From a checkpoint of a small transformer trained on Wikipedia: 247M tokens.
Each number is 128 + 24 x the weight over its row's rms, rounded and kept within 0 to 255. Layers, rows and columns count from 0. Numbers have three digits each. The size before them is the row's rms in percent of the matrix's.

# layer 2 MLP up, 448x160, rms 0.117, rows 78-107, columns 0-159
114:099132143100125104158087103154141153150148134113099118138167126091111160125097172119183098173138118126089105157130093142152159122114105139118144103160130086135148138151114088139119122133129131164146143144129164081114097162139162122122135089111084127146099086082165146116192116112122107109132123105135093121159131109144134139094159135112155147154132121118135066158143149134123100138140157125157136133134120139159124084088096120111143109129115105137103126104120124108127138150195126
101:100169146155141194137137133113151164130120118110149098155138151117111122119110087160161134160103149146111135125132146094116120100095162096152126075136093161115125164131158112123167113170122100119129103131176113139093155127198123098148101121127147148149153147147171161066126123159127126129139136119114101115163128141113145129117126150157144146144083098144146157102130088128130156143101165098141112129081176123109169138149092138141142132128115142159123107123131150105127101102143115
092:151157137130117125156105095151137138110112137111136131160110104095129175108093122174141165119144118126161079148166121172073136126153117135129094094133139093133148172126169126086150095137159135101106129108159116146150097091136092090108128144073166127130110119136128127132128135120141122114105126143125099191135156139145118122116136107126094104098152143142122089123088138132175133090129096181150160155110140134101119123101104090111142108124128148119088160161099131137112155157153101
097:128138124185156123134142135100100135123095139129112137131143147143100129101131138147119136135149127152086148147135141137120159102152153128154142090183072155125152120105086120136137041098128177095117112129129083120132128122113110121120141155066111111102101106103087123124168125107128110125079107121142127118125113090072141134102132108093109082136153108171122115164102124130156128123159104124147106126108148120147160097153118077121102161101133119157132132128104139125116109086115155
093:085083116107172142121130120100121147112105100135099147135155168110149150101107123171173121147150142175161124097126138124138087069101130103103112142149147103132122135121128119153120097137096152154124103146107124162109172109125091172107109134106152173140154090145131110111120125144119128109125114153067153078134158094155132112093110123122109139137121148118151117121122141101147151112088154113092107115138093160144137145113150124096101150144113116159123153162145109109150131118097057
098:117150172125134069128153122148145104158113140145082139091153169126129173174155129095093122153140117126150106108147107104123139133085079130111138074154061101178145133159129130122159100126164105107124120164141108112100135097150113152152175136114119108148118118155108140118142132128102130155108130123127124112143125132091138130121155114118054138116156144121111121121115143136159139135134111095139109116158141156134120120161150149084128120124119059078123107166119157105109117115122118
106:114149078126156117131104124172117143183148114152077127130137077156088133074142090159122101152138111140128171134121164173113132131165111166147115104154139125098102114121092135166152168147091135102153125146126117111129090120140138081137096154141159126126113092086128120106147129136088155140130104076138130141148172159131158088101140115105117112099067114150124073133138157147109135125138139118147115152125137101149131113109148125120156160101135093144124145131103111131130123158138125
094:116132125158130121128108107122143131088078112089088130139151130098147147142143167078135137181151130132139126131110132121100115104146072095143123122135123132132084124133111111142099141152102184127127137160060114162113144153110113157141114066125159124130151089151123116122167128149178104151140132140182140135108165138132105104153115122134100114082102148146175139101159183167132153107135171105150143100114095159098133130127142125118170149130142110121133128160126132133122127153119154
096:117108146139102138172139103094116180173171111082138116127141105102121128117104118156118124146157119134120130131095146111135175055128131126125145115133158116158090092153153138124150113180098153117100113118125134121129130111179117100152142087083150132174133132123096138116113140125114127109127124148135169142158115140090119129120119098156126141161110107124071103115148108117178115126134148084106114089148087097140164087144099105099136102103139133164112138133099097107124105148149101
112:108146125165129152129129130179140145133101143143129092143136091120105153119147161137121071089169120143132114144140158119122120104121150151083152115114097097152116165155133164163130164142146119131121132119145145132114172116137113130147110166130135124139142088161129162119152158156079131137124111096081119159178143100114083110156153123108180162123158122111123139105132134133127101102094130116103147132106126128120158155102086144106114085114117159141162091135182116066136110152164116
093:136147100116104128162127096148122153147133146159102162111126163161124092091102103167124139209121132128079148122139170129100121102153102096127164098179127129161120150156119146129138142120153165119136099127123120115175121119143102163135115149109158126153120122138128155098175133086139121110122122116125133138152114156097134117163198172167147140154158124139153117140111106153116152159154145113114136123095107100126109145101143145117107105154171099146148134144120178151089111110144142
096:131156146145109131107143108182116148085177108145142134132102096114124149109104102149081106076140131134160101137149112127111123092130118111139139111084139137151176091113122090138107156185146151121092115140149102130118131148085093145124105064097134140139149145135138111123113141109168127088142121097132130160150119147122116095095119161149120107111138113149111135112149078145110160157104150139091146174121174127142146152129087171137135147126109156096123123161123093115101151138153149
089:134117143120109155137136130186159141160160144138066093134128106155132121185111075127128145135123152123106117121101141121109062144119126140158125117145125137139133166114125126121146156120072099126150100108122127118126158161123128128162097140181142089153133118141167097137069143101152121113126115144094125135122132112091151129121167098117151141149144091140134079091130091130111169115141107118152109097127129152137161075110117136125090128091159134181136119117172140145137147105107110
096:122141137158154146093158139112122140131156144150138146185133101107136144133064110119119159091159123132171133078127134114145128144101163100129098093128081126119110114146114146151104126158100100078129123147141143156116128155110112165093158113174145105167105174137094090147098108135141093147155138115126117096142115131112118160149132133142158116084129136161112126135110072135148117121103132121138162112123081129150124137103130148111106106139115121133207123111091114134103089156091125
104:146144132114098080066119127129141124122126099171184140151118117139149103137135115142145146155130156118134109113147103100114078135165161128133190144123088142136115105123105127137137182131138119159141107140106126127140135136132107182148116114115109071152111112156143101155192129164118157127166099148127138161161099088134086136143145106125121103092112122139100121138145064095129133164095147101128108116158163097103128127123162114121118123096106132143138127150136135134132127086114080
108:129077126094100156121153120121118139110159133139159125123164159130160151153148104079078146121130134152130125158105163186148090185156141094120136142118152162106091104138151107120156120130100112151155126159165139135099147156071110172113093187129200151131163100138154110102123113148126136128157102124110107135123128123095106118131100127138137119115149097161095131113133126094131094133138175102122162124113138134126123104104118151131091108125110107159137118113138135156114094120139099
086:107179120154100126162126146091076127152106169121095115149101141113118132128137133176137103151114171132088064111141147127137114128072111135131151128125155126161129121154123120108113130143123095102140133146154158156141151153142148142175118121158169080123104112096112166132099156100124121142108152113133135136127105106150145168109086148126120085103158118160148125115159099109099093155112126124142130122128114128119094120171126101160135184141110085105074123131146102171130118102145130
095:166087162111125142132118108123128137080169142127145118110101145109179157134130100120100174134091106133105083089159116137145110118125093126156132146125116131142156128102105144120102117136122094130155102132154106091135133102088160157142126139153191099116149131121112113155113125143111117150135115128189136100115164145122139135122102102179136144127097109099122138093124126125116155145064106105168132145111142147169098113119196153144151124149101130102178133086147122145146100131152125
101:105136094142163145137146081170100048158151134106130112107088148095120135158106116175139138169141132105109111162106127115132144114141088113158150147153115116133128138122149091145144139109114106173140156114143132088111074163153089148144110125152157152120116141147127113132135140146118114120129130135122145149125133128154131139147123120113144136113148144086162143120132148111143089118149139090133181140139100149066103144176161157151114145129096147142086134120095113155126096091191129
096:110135118122101133153138160132142104155143131106153121157145148161124124105158124118133126086100149122125097120128123173136125100124146110138122190151107195132129167140137092144141118204155117106148134124133149133119169131128103152124109116146151132144109076143126147114126125142104111109116083109142131151149089114125110165167158107138159156105130097095112120070120152107138130180161152101134121129098085150152179168160125159131122114134100170139112133151146140134166105116148083
110:139131122073113130144158191108150146125159102118160137146124118157171139104164138119115125114129130096098132099104121095135153125129150120080109161162184137120149134106109107107107121125125102179090134115132121179141102133127123105095141172095150139147078127112167132126150149155094163122129119132179127124119122107115113120152076134159111144153096140127149108111115120095148143153110114088123112102075109120114172115102158147121122125122124115163153138120094171097123087142171120
105:107116102118159135137115157145124129170102116116150109123141100157136124132145166141163134129101094132107109148134124144112126100140099116146113111138098139064116170146054095105106127106114156119124135110105139132124157135054170169132105115134107129133123173137115074131115116112154160085139120076099119104143129112137161111089099120117102123095090125115112144139126109106112172154110104126119127116146101149145144104112160114159154124162120134165133079093087092150126149167113130
097:130136126156130143112132110145159112134125125123121184134114153155146119135141116132133133138125161114152120173182102125111104158142095164115102132130086098121101109116161185145141131128126129094126121076142148096121171189150100096118121115101102167101122114125116130105139144117103121085126164141129137125116146149130098128157101125121144161151157104141119134139162117164099147130118169057082118161167128155181129154140160155152090132146183150129171137139159143137130149118114124
087:132131116149149102145100089134118143138144116134157115144133131126125123159175168114111131111118137122117154107130154184112203174128145177119139124128127165136151108151132135120128110137143124079155125121132126161138134111120123123131139113143096134153110100123111134137139105127189116168125107092116161115090177132127181179122100117111101122133126158155111157105139122148121091143086186135103148125150140149155167094108096129142064132111124140129136157143130135156200108114151108
097:123126149145085136146101154148109111100179126133161148109110156119128141100186109118106131155138123095144097140142096107129063118090153127112114160138103162130136099104100145115097113114136136149169143143132141103098177078135140135138160129189170126106129116123106116134131138158132124157155164129121134086130122099153145129153128094138141126119175128111107137116110096107149142115113111151097151105135096105129113155146170106141086087140126134068155110133097189113118150154149122
096:131097145171147130150167116109149123148143166132117174119151160138181116145087133141125126085083128093115145136148151140138097148087125133152132167126120126129140130165085168105147162084094090162145135098106116150125116112131115144114166138094130151116126119134138118157152114110095107144136135120134130144104113134081155149090113143137097147154093165123125157142103106112107129091097121162147146136159086118082120144105114121145116153089142155074150172100140115104177130135104160
095:171123156147136101085137189140082146126147168150115095112106127169119128096151140134107138109121091107152113135113132127139141139121126094147148094138138110145116119126115094113078130136103159126157130111124124143099100093103070122149123160091109130096183172116103125158108105106135158131139134176140126140131066085142142102142084117096106086132098128109129096154121109138118134137102112059124138120138130118125104112139130141110094147136088087109129145109165146136109162140121160
088:143108143141122141156106143105139113083087153103142103159117115139154150130116151144150090120119153148152153139166109127120142111162114119089108059144080172131097153133190151123115157133155120122103118142158154100107192106098121097136136128140131167134130125145093174143162117171114132145103158140165143115138140117106149086095141097133161162167104116139122118132146093154142110104115141082138168114126131117121126149136164159178116144131078112127133144120112135156138122107107145
095:106153115130121115131134126091134097111089103130146085110097121121152163162131128089161104090156117155141091113066097149141139154097110177133165140114152169137108121148134118135142123123173123153118141149129135124117130142110133166154108169125171097121138097159122094097115141118113078130132112127140096102139108085130112115131141120134132133168083115138130086127139166157100114170174106151173100110148094106085164129125129118124156144141132130167127112118155077144126136130076151
111:155133125091152164146187066133091099140174141098121132147088156120142093105160170152175111144127153122165139117112171153098130100122143118136085136147160158104111147134120112117102152156123127117154121133116150102134157081132157128167130165086112149123101131143098107160142125116118138153097197145126174164128098122139146140153096143094120147114127136114178089146121113115104122159119127127092104144105084163122131115105133137110120152146150153118136138132112155143128163126128125
# layer 2 MLP down (transposed), 448x160, rms 0.0363, rows 78-106, columns 0-159
103:135128133108119120105125131111143128159106130135120121126119157165144159159120102125164155130153106074145147102155061074146112128151096133125154117123180113097148139147126151146136103111140162123165129146122107114108133095113155143115147093129131105098156130142103173132123165100107135091093157078149125170182094108111132139145090136159125162129167120112153139149136149148113137130131147133165118152157134143095184086112147165138158139130146155114069139130103146120178141137117134
095:133123142062116128119129129141120087125119102130140131096100142117121136187109185138135122144130088104079139131141126150119156120110070121093198129122151174135129106125151138151094129123165119148110172145172143120127111122114152167099118113124114134121120100116109112130132108115153142090117128109153154151131089099106157124130128145100109124154190147149107090120182143150110153121137154167147108127148084134144172125103129135161091112160117154094153142158165123127154126118137112
097:116151167142134137108131111126128156155130166127126174136106106154201123153144138126114105157111128142159144115142178090195132115152157127097132100180127121117118127149164166143129111122154143137151077106139147160119109151124154116141124131144191111121113111118142136111163127131104158066145118100150141137158141126139123149109098135123169098131166144141146138109152099144134124119113076130135128090121124149147141089099128106124157105144126171093080080112124110155083112115128123
100:121147135170098118102187136168138142136133130110094118126078167121142108118147138167150174099127088112090123136153146126094094133100130149172137135133103134109138135125147112081139155118097137107157171106121127104147141166133120088111133121141127122098158130151132108141149115094144155125115201149157132159143125109105101118141102098111126145120121143163079163196147087124179139134133084139118175131131116132105102117133132106135146123105127154170164130154099160118116142134130143
102:139172115118124140136142169126130131175125160128123155113154144118158136064096144161122122192143148170155123095124158132086109109101168126131098141137138131162114114104130089104122105115167150176107149132124124147097145129121092165094122146096131152107140148141129098147104094132115159108134152147074086116123121125125146113084101167118093138120139129148090093136092108118151154092086139123104133106126106169122132134138126102061069141138118139114134126121133154110113136107139126
092:147094129094203141153095107153126152120140121143130084133132138171133139130109159126145134139104134145097106105134138145092117154137083129162172123103139173140152145133175148144123144131140148134148129147164118118130102121124130135088143094134111125124089135115136148130136133111120136122093135119115112104181120129126160104160144117116086136112117175087104124127137118127194179139131176132121092132154106103110142119148135166179140113050135122083123122173130160120147117112134091
105:142147152163127173165151110142124142105098131091079140092166126115158124132152132146116141109128084103115169176086134137077123141135136154134108115182146156131137136174114110133097152137119120139113132107114132123139107081114091172177113169084134120100119091121117091115131157152085129150181138102150112128156097142151159150090149120118121076113135149105138121135130149129113127142138150132151135097143111102096126131140139161152160174102121139112159128134162121120175107102124113
095:121112139156094134111146088122108119124096166109097122114146175096120114096153112103137136151151137135090147163118114130147104152120091114156117128137145140132082109122111107124127137129123167138140164130113104171122173158147107150159132102129160118107151136120116103134102122167188157170130119169151140165111150094144130096110126090112147139085109134166101179151177128129138089105126135137128177135134109154111106166109112125096124161113080092161133138125094127085106153130115089
101:142136113153124136133102111114153098167128131119123110148133132087112155108131133118094134128165088120156111090091144182064162120125150106096112137136115113121120104122116100103105159161131094127123130091111152135150149122162124102137118114093116147129127110134080100123159121092151106133162103145096119167152117154127073141092108122085143118136129129113100098169118126105146128126108152129147147077140180135157127073134121107090086147142153155120172129120142157089089138132118081
109:133167153150131124082172181101136124131145111127101110125135145142114122115134138126106087135131151134100136159138111120100108132160100148163093114113145069167133103156108159135147102176103136148101135119118125118076110121120087137156126140113131135150107120110142123144121113138099119125118133130166146096157166124150070120133088121144157124117164150124084094103112140150161071124100135089153076143126150102130111108141108135143127148088133097099055172141131129165118119129108150
106:102153126152189158182120123119129156109088105124151150095095103124136134102113093157124138137115133181157151148162142126109137131174125112115099138131159102169128151162104168129077128148124179128115128124117134181145106136139107140107129136132082110126115147102144133121134131123129121137111127131107130171151111134124116122146140120141091092114119125167092171109168132113157131141129115117126144111053113084089154136123120187091156148143147118153138155097091106143101117095114109
107:151134119161105118129152137124106138099134141115128142139088142151097111116123084165152116138142135112152128143133132142141163143111151138192085150130150111164072161089188102161128121126133085127105125104135126131124104140143128120135147092142106155118114114171084089137118151177130120110086096112115176139101125147147147162159094108122167136111101134130087158076148161124109121135122126136148107088120102157148126151132137134155185161165142118124145107157109125165123165155111135
094:113105126143135137134149122117127148136142146108115129122139088152138133160144098113113152143122136135097146108158134168080103156079135158149100104068115121086136165141217117132162136128071110103135117151110152133110110150107172121143073122106113122131167128185146114113102138100117129103142156120120110150149153165109175114100148144093106112152109101105142108109116127111131154117134153134138141103107120121126116106111165121177101120094103160158123148113128166142113143155081135
103:137137116181159113063138148126103110153135127117125168104117171132124108108108154091111156090126124169154146150152144095147069145134147130146130139145103156133114121124124115109121143146160120108092071168138126139114149114124103141075108163142115114178093155135098104176082115143105117120188159119079132135134123127099149155091143112110138132147142117157122121171140142126125129140133145110149146137126146118137081133075128122098143134120105113134124127109160087131082112149165146
100:128107148132089150085153086125154154145119154102131100113141180090156124127095117173124107149104135048156116154125136115096136136151105118142145093200104143053130119126137103148162094108127116122126127118151150107122168140123158128144129120116124143122116140100117152122159093150129118126121116157124140157139085124123119088129154133117105115099131138132140145117174105106141140096112102132130145112135146128101086114102103122074159140138091124115071137095137175137123117133086131
099:131130138131144131126129121129120112133148147170083159125121131137157128127140127133121123144129088164148091153145143159140149126149068159113072134115147108108128096095140147072105123138097095128127129186122122157108118118096159091134143141094165132165103092136132096123096144092092114102158153131180153131146140141141107125082145107134118096101133119079099119101109113125122129097132101154140134148149140108130194129114115154160204117085129102125114148126158125123135159157143153
090:164120130171170140109127109105115075107127071148112099152144140151156100156126116145132159145133109154117136165112113080092079156091142093125125135122134120131088168126154124148131135143143141090136159140115163142126125087174076133173138146123121169130125127130101127137122155118166137116092139150144094104128085121130150114110137098169115115122103111139130125107110123122158122146132099097138154104155125167191156107148156111110118141163129170148099098176105100131130123114147097
097:113137125102119125159114086171119128123110096154125115133139133131132142079153114127123127098136081124105131168116092141103102114141125149108121150103135171113131114157164100104120114115063121122109101100127131129151122141119118090087140152084132146137166068132151116151126168085136106139139139104123087126146142140103169115124134148080148130084111137167145143115082100114159146098179122137073114143104121173098139099116117112095119124150161096123107168111131109112105117141087104
103:159141150130098188098123112071131146136101113120146125132143172087129166087119132086130126105054107120115161089108128128164117139116126103176130170106150149163145131123108138160128100147157129109149127103139122121141170139122114136084162124129114124109104098159162135120101150080096112147128070157120130127124110121122161150172153156112110138170168147154122105137114136122121109118132158144121115122138117101170123116085159119114109112113151136121087134120144137173114159108097136
097:081134090167124157141107098144132130140167147138151124127124134126136136118123085165148119097152151115148082134172163126158136145145155110148076115129138139140127164079133083142114134099143124127146075126145118105113158178131148123107159125122164112106151080165111115121144145180121125104120103108133122164117107127104125146144150107110147168116135171117116158096147138146171159125166103109076116113130116139134148167126120133139134119117162173169080113091114135125116092137124084
104:111163130128090137113202176105169132137111124153135155145140166139160150087148119137139125133162148077108118108095135111134101098138157125139111174164163114107145089119119132106103141105089111182148091134114126175132142134140112127096131129098122113097109082090100119086088160157126150153128156132171139128132142098131101119172128139151075151160139137129160104131145111109118123143131123148147119109111126115091102125147147144154123090152114139143132131123156156094128126155147084
097:127131101115136117160157110159117148140128153161102143098153147142149120165134128101132095154134084070117148141105080110173140098132148134120164131121107142070117148123104122114124157121155105110119124136161123123134136138130128132144147126091123116134132139106134091137078101121169148121165111146108130185189134105116121123158155109133095110177153132097160118115097086132139092153097106078126136114138092144108106164121157197126140152169138105099116159130155127128139156146121154
095:146109143150137132134161089132126154138138084145155099123148107114144158131142111141123161102138148129107118122097136121090120088177141127140164059171124141089123090126140151107124123112136125085144115110108145140138136100095103144117122109128158079096124130096106128104141104164106109111110156131134121097141115120132166155157106128114117123189117159188162121118123171158118110171142160113129150093139119188095135143126121113108141089154115125143150082126133122084104144099140177
097:129134158125140140164089165151066092114124120125143173129095171109150113115107101092131094128097120179125147119174114152129162178120134153111151155123168113156147113176105147118114152127141138113166105112106146121146122105127132202099137086156092098121127140149142131155104097133106110133140137081117130150106102153123119147096129149140126108126117147120130157097141120169137130111139191150108133163149142083127150091108115130133141103149149114127140144126091144164169142123126102
105:158134177113164114172096167168118121140123092140181116128136145100116155126135117159159112146130133093165117096134135113198115100125136128121138114087157106114133103084116135142136139138071124144121150114155131103102130151154119104128149128132145126112113115118128114122134131151112153143150137129110136133104113124128140150171108120138108161131095140141134166162102120111142132065134194111195126105102120179114138130164083136168145133135131148112119120144172151146133117107087181
096:168160120138145121080123091124106091116125150107125114170102132104095147145108134161156128094135120112158134142077157123129152137095108127106056102081162100109106123124093117097168089114138133070121170154142155148126102125085138097151130154096122128126094125125122074087093108113119127120130119198131151107135107124128097105149157134135177137114133102141160104153113151144128104137134129132139146125120145168153145164116116148123094117143135113153165119166128129152121120115131147
095:112122140109106103122138096142136133121132105111088148187106144110113159098146169100137159146121122139149169089108089132105166139152106163115138162079143140107116101154125139098122106151138115087116128149149123129194114133122127136140130134128131118120140109166151109090100099130112105108121147087116118121060129126167157123107111146161113117125119168151098115159094122135121110077131182131119125137104087143147165088112119124096123112138139122165108103095087122072107148109124149
112:101143121125098141165086175116163152150138094077107107083137180134115143149183125121116132146150124186143128146119168163100086146132101117132101107064146118137139153142101164100111148109149117104134148139120151161104085135129106116101141102108158134147142089122143085135118117150104102101111143115148145104124107130145118098112128122120086097154122126129118129135125127159121096136136123094087171129103088116145107094127098158161147103140112119110093151145162135108119138117180143
098:137128138139106170118087133099114090097157072133148125135120111150109143147135106149187123137144131118095140128067121176162102145152169159145124138068168161116134122120132112161126116158112132131151132109133138125090096135153157078114147140098160119134152050150109107117122118110127113129160149145114113126130162107137107106115134127123138111142108140151102098116092150178127094167162162108142088129131101141108127118143126128115162118156147120169161095113143093113162102130123144
# layer 2 MLP gate, 448x160, rms 0.116, rows 79-107, columns 0-159
101:109164144136131120112106137156113080136183108118147148143080172136105136158138118141131121119106097111078128120133114137152103158142096101090113149135112119102120112115114155165141121162124124137120132102122125098107159111092071152104171143122144098159159095167105143134176085116139156119104112136116127143147083121125140168136091129122101097159152156158137092163137163138100144090151142115112107126138108090140184117125155126090106135154160143147127138101139111152171140175137133
089:193143146169100049131119137142129097137113149096116103151141092126152166132156132141101139128123091147132141096112096166134134163165150130157133174128108115151154143112121129120170145135106145136127110118120125157115101091073154162119117139167169123112101146106122139111092124121105078123113155124113153145091110138152127158123099147127120120156131163135129147152129123129120128131104093064148142130116105139175128091100157118096152112131093155110112104116107121110189136137112099
100:147132104083112095136143136143119159152176135136183110139130116139134115165133120097131144138114139158144139174117109130125119120133112129102082154104154072149137148148147141129157123092132097172119118158143170126135133127141161119135108101152126115122157108143117148122074135130133128082116104145126157096090152175186141136171100141154125143145131153099115117094183140114088140142086160138093151133131122135101118183090130141105098139156098109112111119137129142162158155177150131
088:121158116142154129140098175094146175160109166139123140130169115133153098106142161160133129101181143164146075173136148138115150127100118142110082145155114106120102169122145162153133112120159168110109128154130136099101146122159111166115107094123156169161139080110120149126110126152130120108151170169136126103103180123076150136144111130147140127155163132123120102131120141104136141118152130167106143106122126131136147117134128083107139138123105152123108160179140138168182153115127112
103:115124125099122117081101121091138105108122130057103123145142130089115073125122114130136095128168117097123100153135096129074132155191094144104128091150074125146118079125116129126119087159141129155169122098175159147120129123124123137139113124147142119145108125161162149109139114109096129110138137162119131117127174135084141135086118111129139123143140136098130157112103105137117102134143115113151091081124135153154096135144155181089159156151137161151118122130155122088161116146102138
101:077142172085084117126139105113143110129124139142182154143155106141104094142146098187119140139103152150130144109144141143097096141109177113121113112125125166159127114106149159067140108150112129130118115153139161160140120128124163123114085114141164120142087103140127120116115150153129098141081174095119098132103119109143153107111128164121185134112129140117135188093085096094144120152130108117144139139178120145099152142147105109122138105134107153126118160132168126136147128126166155
094:127107128117129111111153119110126108085122123087156102120137135155117120122103046173137124116099133110092125106129107122109159117126182142127108142162162144138171142182121149148113151146110106108085126065151113071106145112158158100119106166147137146127119150109162131146115160102075130117130140111123109143133120135095144136125149114121149132158115103117102112126158149097100121145148130165112135103154122138143156100152160163144136138142124126094150090074147080127119131148161085
091:095112176133051177153117118144163106163111128105139092159124109136118117141102139148104099153090156161147138135114141117097122129160166113092133133122121131143129121106140126116131065162149147111124144146094155094148093100153155109135125149095171128135147145179147137126094126149116171067157102111140120099123136154107093141087114130120134105130148107119091095118110090115140164141143132138094145096129127144102165107112147084123104132135157133152134101116109163149149102133131111
108:145085117135134152117129157123140107152153122117107113160107176163122189109161106115129151153125142163129086122152072127103089115154083111142105178109132113072140136134121125124128109089094116140146153152160098107103089118146101106096152136121111161139118165119117131118143115138120102154122107120112133084069134129137165134125113107162176175084090193136084142090110174133108125115109131109139125126152116133136092122126118123154119108132127119119118127153140124157151134124113154
084:111122146145129101122084128128097135093070116067145135158126165163096137143138112100176139123141127123160144127100158187125118174116107132109155111130132099113107125133144108103100115139119111160110106137129109141139147104125090116143106126183131099106099141117175122149115142171113121128142120112148093157107149133127162105121091112122146103075144124134126122089121157072084104114126126128148105158150141131159140098145078130120138186094115154104122162128131105103162127164106108
105:125120106095136095131120131130124102158066063132121142109152149110140153132107134107099182080096143113115090111145139157119097176137103138138161160194132143133130115145112143129179163125130196115132135126110114139109128139086089137144152168123139102165117163130156114158096093126123111140115115158103122113101127139108148143141160148130100117149128145124137120145117136109153148100135138118141112181119142139159159127159149152144144135137089136097103098156149173133183143138132151
088:133132123167150144104130076131099134138132124125176152136143140110125108115165110125153124096166124183110171139136165144149121127112153079097053178097119075135123102160139150092140123111158093107120115135113100106129114130116112145130120155117149150152141124116097153134162100130117109150129136134127103118130133183139140093135097116104148111142123184110094115146142172137143145126119167120067093126141093115133118142145160103107127160135151110145093184134114109102152108152114127
095:122109120150139134102138114149135115090121175117116112160136149127134165102090136160112138107136113142113126115121137112119119155155148084101128107140093147096129086118095147174138123185096105115116119105161146124131168127121122136119144143132134106154093161116098123107110148119110126123130183142122145105133091192080162150129153112116171098134104170094078141105089086125154145113137145080134127143094137123147110108077118127103096160157142113150173087141131100157135125102160134
102:167133135113139121165089128103112098123117107100179112139151079159116131121098081121125133137089121160155110136152132135137104130144146155099119148123138098154148146187147167165148107149117141124126119182134080135175162143121098122135147169126107084136136145135135148128072165121129136146132126097104131117130152119148168178115130094094196128121130126093137140148133156147075118140115116103128146132152158122095144103128130149122127135104177133148159174100144099123128106156132116
103:154113119150157109164134111143128088134146155128116129106118113124120093167149132114133112130110108144126139152130151091121082127149149107140111087135121133111130123134100123105182137111110139107147096143153122133176151103169161137065117098162178108110089111092129128081156153140158152158126108120140098116094144131110142171158108127151104132112120065130170141097150162171160081121134101129122122116137142142129108142091101141116122084131162160165163128153136097126167147119092134
089:119149123147116125142087150085088120096119150122101136135112172149151095147139160105134107124126160148138087164140134115146109113120121077137171172126118136142153149116123118135137151116152107094145115134088112180156125139168136136144083154117129095114095153137162139136119136149142141134088169114096139128111106135153110131144129153132163104133178162161154105117094123153155129140122121107112208098095132090124117093097150071153156113159099100122118155157092119150120134111137123
098:134103145102146138129121105162105114125093125126104161137130116136115111107131165125155104089130138127102175130121126163103137126121086123120091131148100134110127133117097118083125145113128113120156106100069103179143080130174110128105109155120119143060069147133110146122142131110131131117082151126103092171123164145123164137122164102100101118131136166140164121124109117119147109135121158146069162105140095129115149096120084127107097128125175113123106144159119165150145183126138139
100:122116132098149131133103128161136155109140140145109121101139119172128101101132107151093138158138139143075159167151107144173101159149075150123154099121089168169104119105145127139112146119100120120085150174099152114104125115166136131098130132128101128145128122105108113096171124138132145143136150125128121079171101156145126123113088093128125164098106137079155125114157127138129121102147157156152097116132090158097127160124131130095134108158141131176099081146161179084117130141141134
093:120142170150142147141133108153134146146117139155105134093141157099136148120126073112147139117165143145123080139098158109078135124129102145131123087122141043170137119119119132139140132052137141139132113093110123142120084138186173120140151136145119135167135111126096144122157117120124135087136153138122165120074166139132116117116132133107109138131135151102159133099145112084147089060140119096117115128148116133091132114104100117087137141107155117148112112101165111098114119114110142
103:125083121138124152133104086146120138074126162100105109165107124128162123095105178150108132118149151157132147152110152110091130109146134129152104119139071093168079078134163109144089125142124107094122117165098137107148123113130171136161098137179120147152157142129119141113152136087136130148167161132143109069113155132123136108123101137110115127151102105113128127115110089131152138127111101123115106153124111121101111164139162098052129141144109132120108134129136093140143133115073138
107:099143137098178114134134095105081134127156099128137117158109125150083164123136122108113160116149186164129103132130148101090172158108113162120173089133149140153128128130178125098075156136111150158118087158090132154133118121119141132073126103157174139117098138184150134084142094134143168130116151111157111133129114141141088134106132126148143140117128157117128149122162129062157157134088119152140144139120136116133114139163097085112153097130130128105120126137125118134144100132120108
098:099104121141098153133159158117144098152104164104147140169103157127130138138078100099141096127117158153133116133113107097140144117112084108132127152120163143142116139143169122158164101146135175142146106132176175115130117113159119090117130118137133152149117129082121118100136159077120136153166132159144103108141122190164124134176139089114143121120128137129090109142152091074125151123139158089103111140105145133141077141134135132157103130152105125110175163152146160154125109157110105
089:126089106110166112121129140083163185110103119151139136115143146110101122113090112159158108154137160142152138150150124179146128093144137106151113141130177103169139117070117173147133140128145165137109120149129100177111127086135093152099144136163150127114136162093143162136089171144105114132088156147116121112109120127121095096140144139169156149133114151119158157109089101094120109140123114156136111102105077126141139152104162124154143105142099112117078101117118115131127155122099144
111:114134124121095101159133143146162094098107125106127111077104140123165109097143096106137104118102117127135106162105119146114092108129113096111100141140144101093120141133086128127098134168148156132138118110106102154133119096147136142108148141095154151134123142107123122152069194124144118147120128133168175094165127102100108084091176108132156101127142188161159095079133141097127144131154127125114118092166127116153125178103140118120120126070131108120154104156105142132146142133118103
097:114117147153129151149095101128145113111111153144101122109111152134130162112171148163131090148120107151150085127111141131130125128126111110119124097079116131117152101122139119136127109130171095070093150138131132110088120076160131119153112126125125165146106097099153122101138162142120140102150121172112161148127112129119142104122146138130156089066130112108104141141128128115145124119165141080092111204138163202143092157095102102097137075166145118134111135145135139156128134136143145
097:103116129124104126080126149113132139116121112102161138151156111146118105135106131131110122139114092125142111142144141093142111125124117115123121062140088112094139104115155083159087136123110125117147114109108134167107156108141157120095138108114212163099127114116139118131176144124149149122111109116123130160161114152164145160136140112109106092152158118079129098088115114113124142174106139118118171096149150168088107155080131110127145135130133128073131115160116126165155135179124077
095:127105139160193093089131156185143109165128141081105085147139107206095101140155116126110139120144113137104123133138120097164171128078113117113167128171145121115121104130095164084091123153102121149132117128115141135119145128101144139130152112101159130113106144148134151150154133074140122140123120130134126127108110119118136158128094162101084108122106110094121085162132132096148113160132127154133093143141182142134076154150163107124111105128134136134156104128093131135111118120149137
093:108100103139118159108135131095145129081145085123103124168119126086072138171126119124093156137088168171164113163156109118127138146125113147146152144107168133153125142107127165131123161139114109110129112116103137115136107167148097120107152110185102140147145139173115096113149117074106113148118114121127142067110155159154147135155122166142122150153151128129152176129155099118105141121148109113096127086108090117136121145124115153130112116121104173072108160119135138093126136145115094
113:097097099136089148134141149171117081108169107071110110123155072134125146112131133143140126111106138142097165159118137142106133134114115128164095128085130128140148106149126139144148110138143165102147131139133149136108133125116155084076152134129181110112137120126146119128154141090137129111134135183134136103113079139132087129096143135143147155113096124141125142092133115108143085087146118092115167081128180148151149174139143119139162101134167132080149110143132151116091111125094089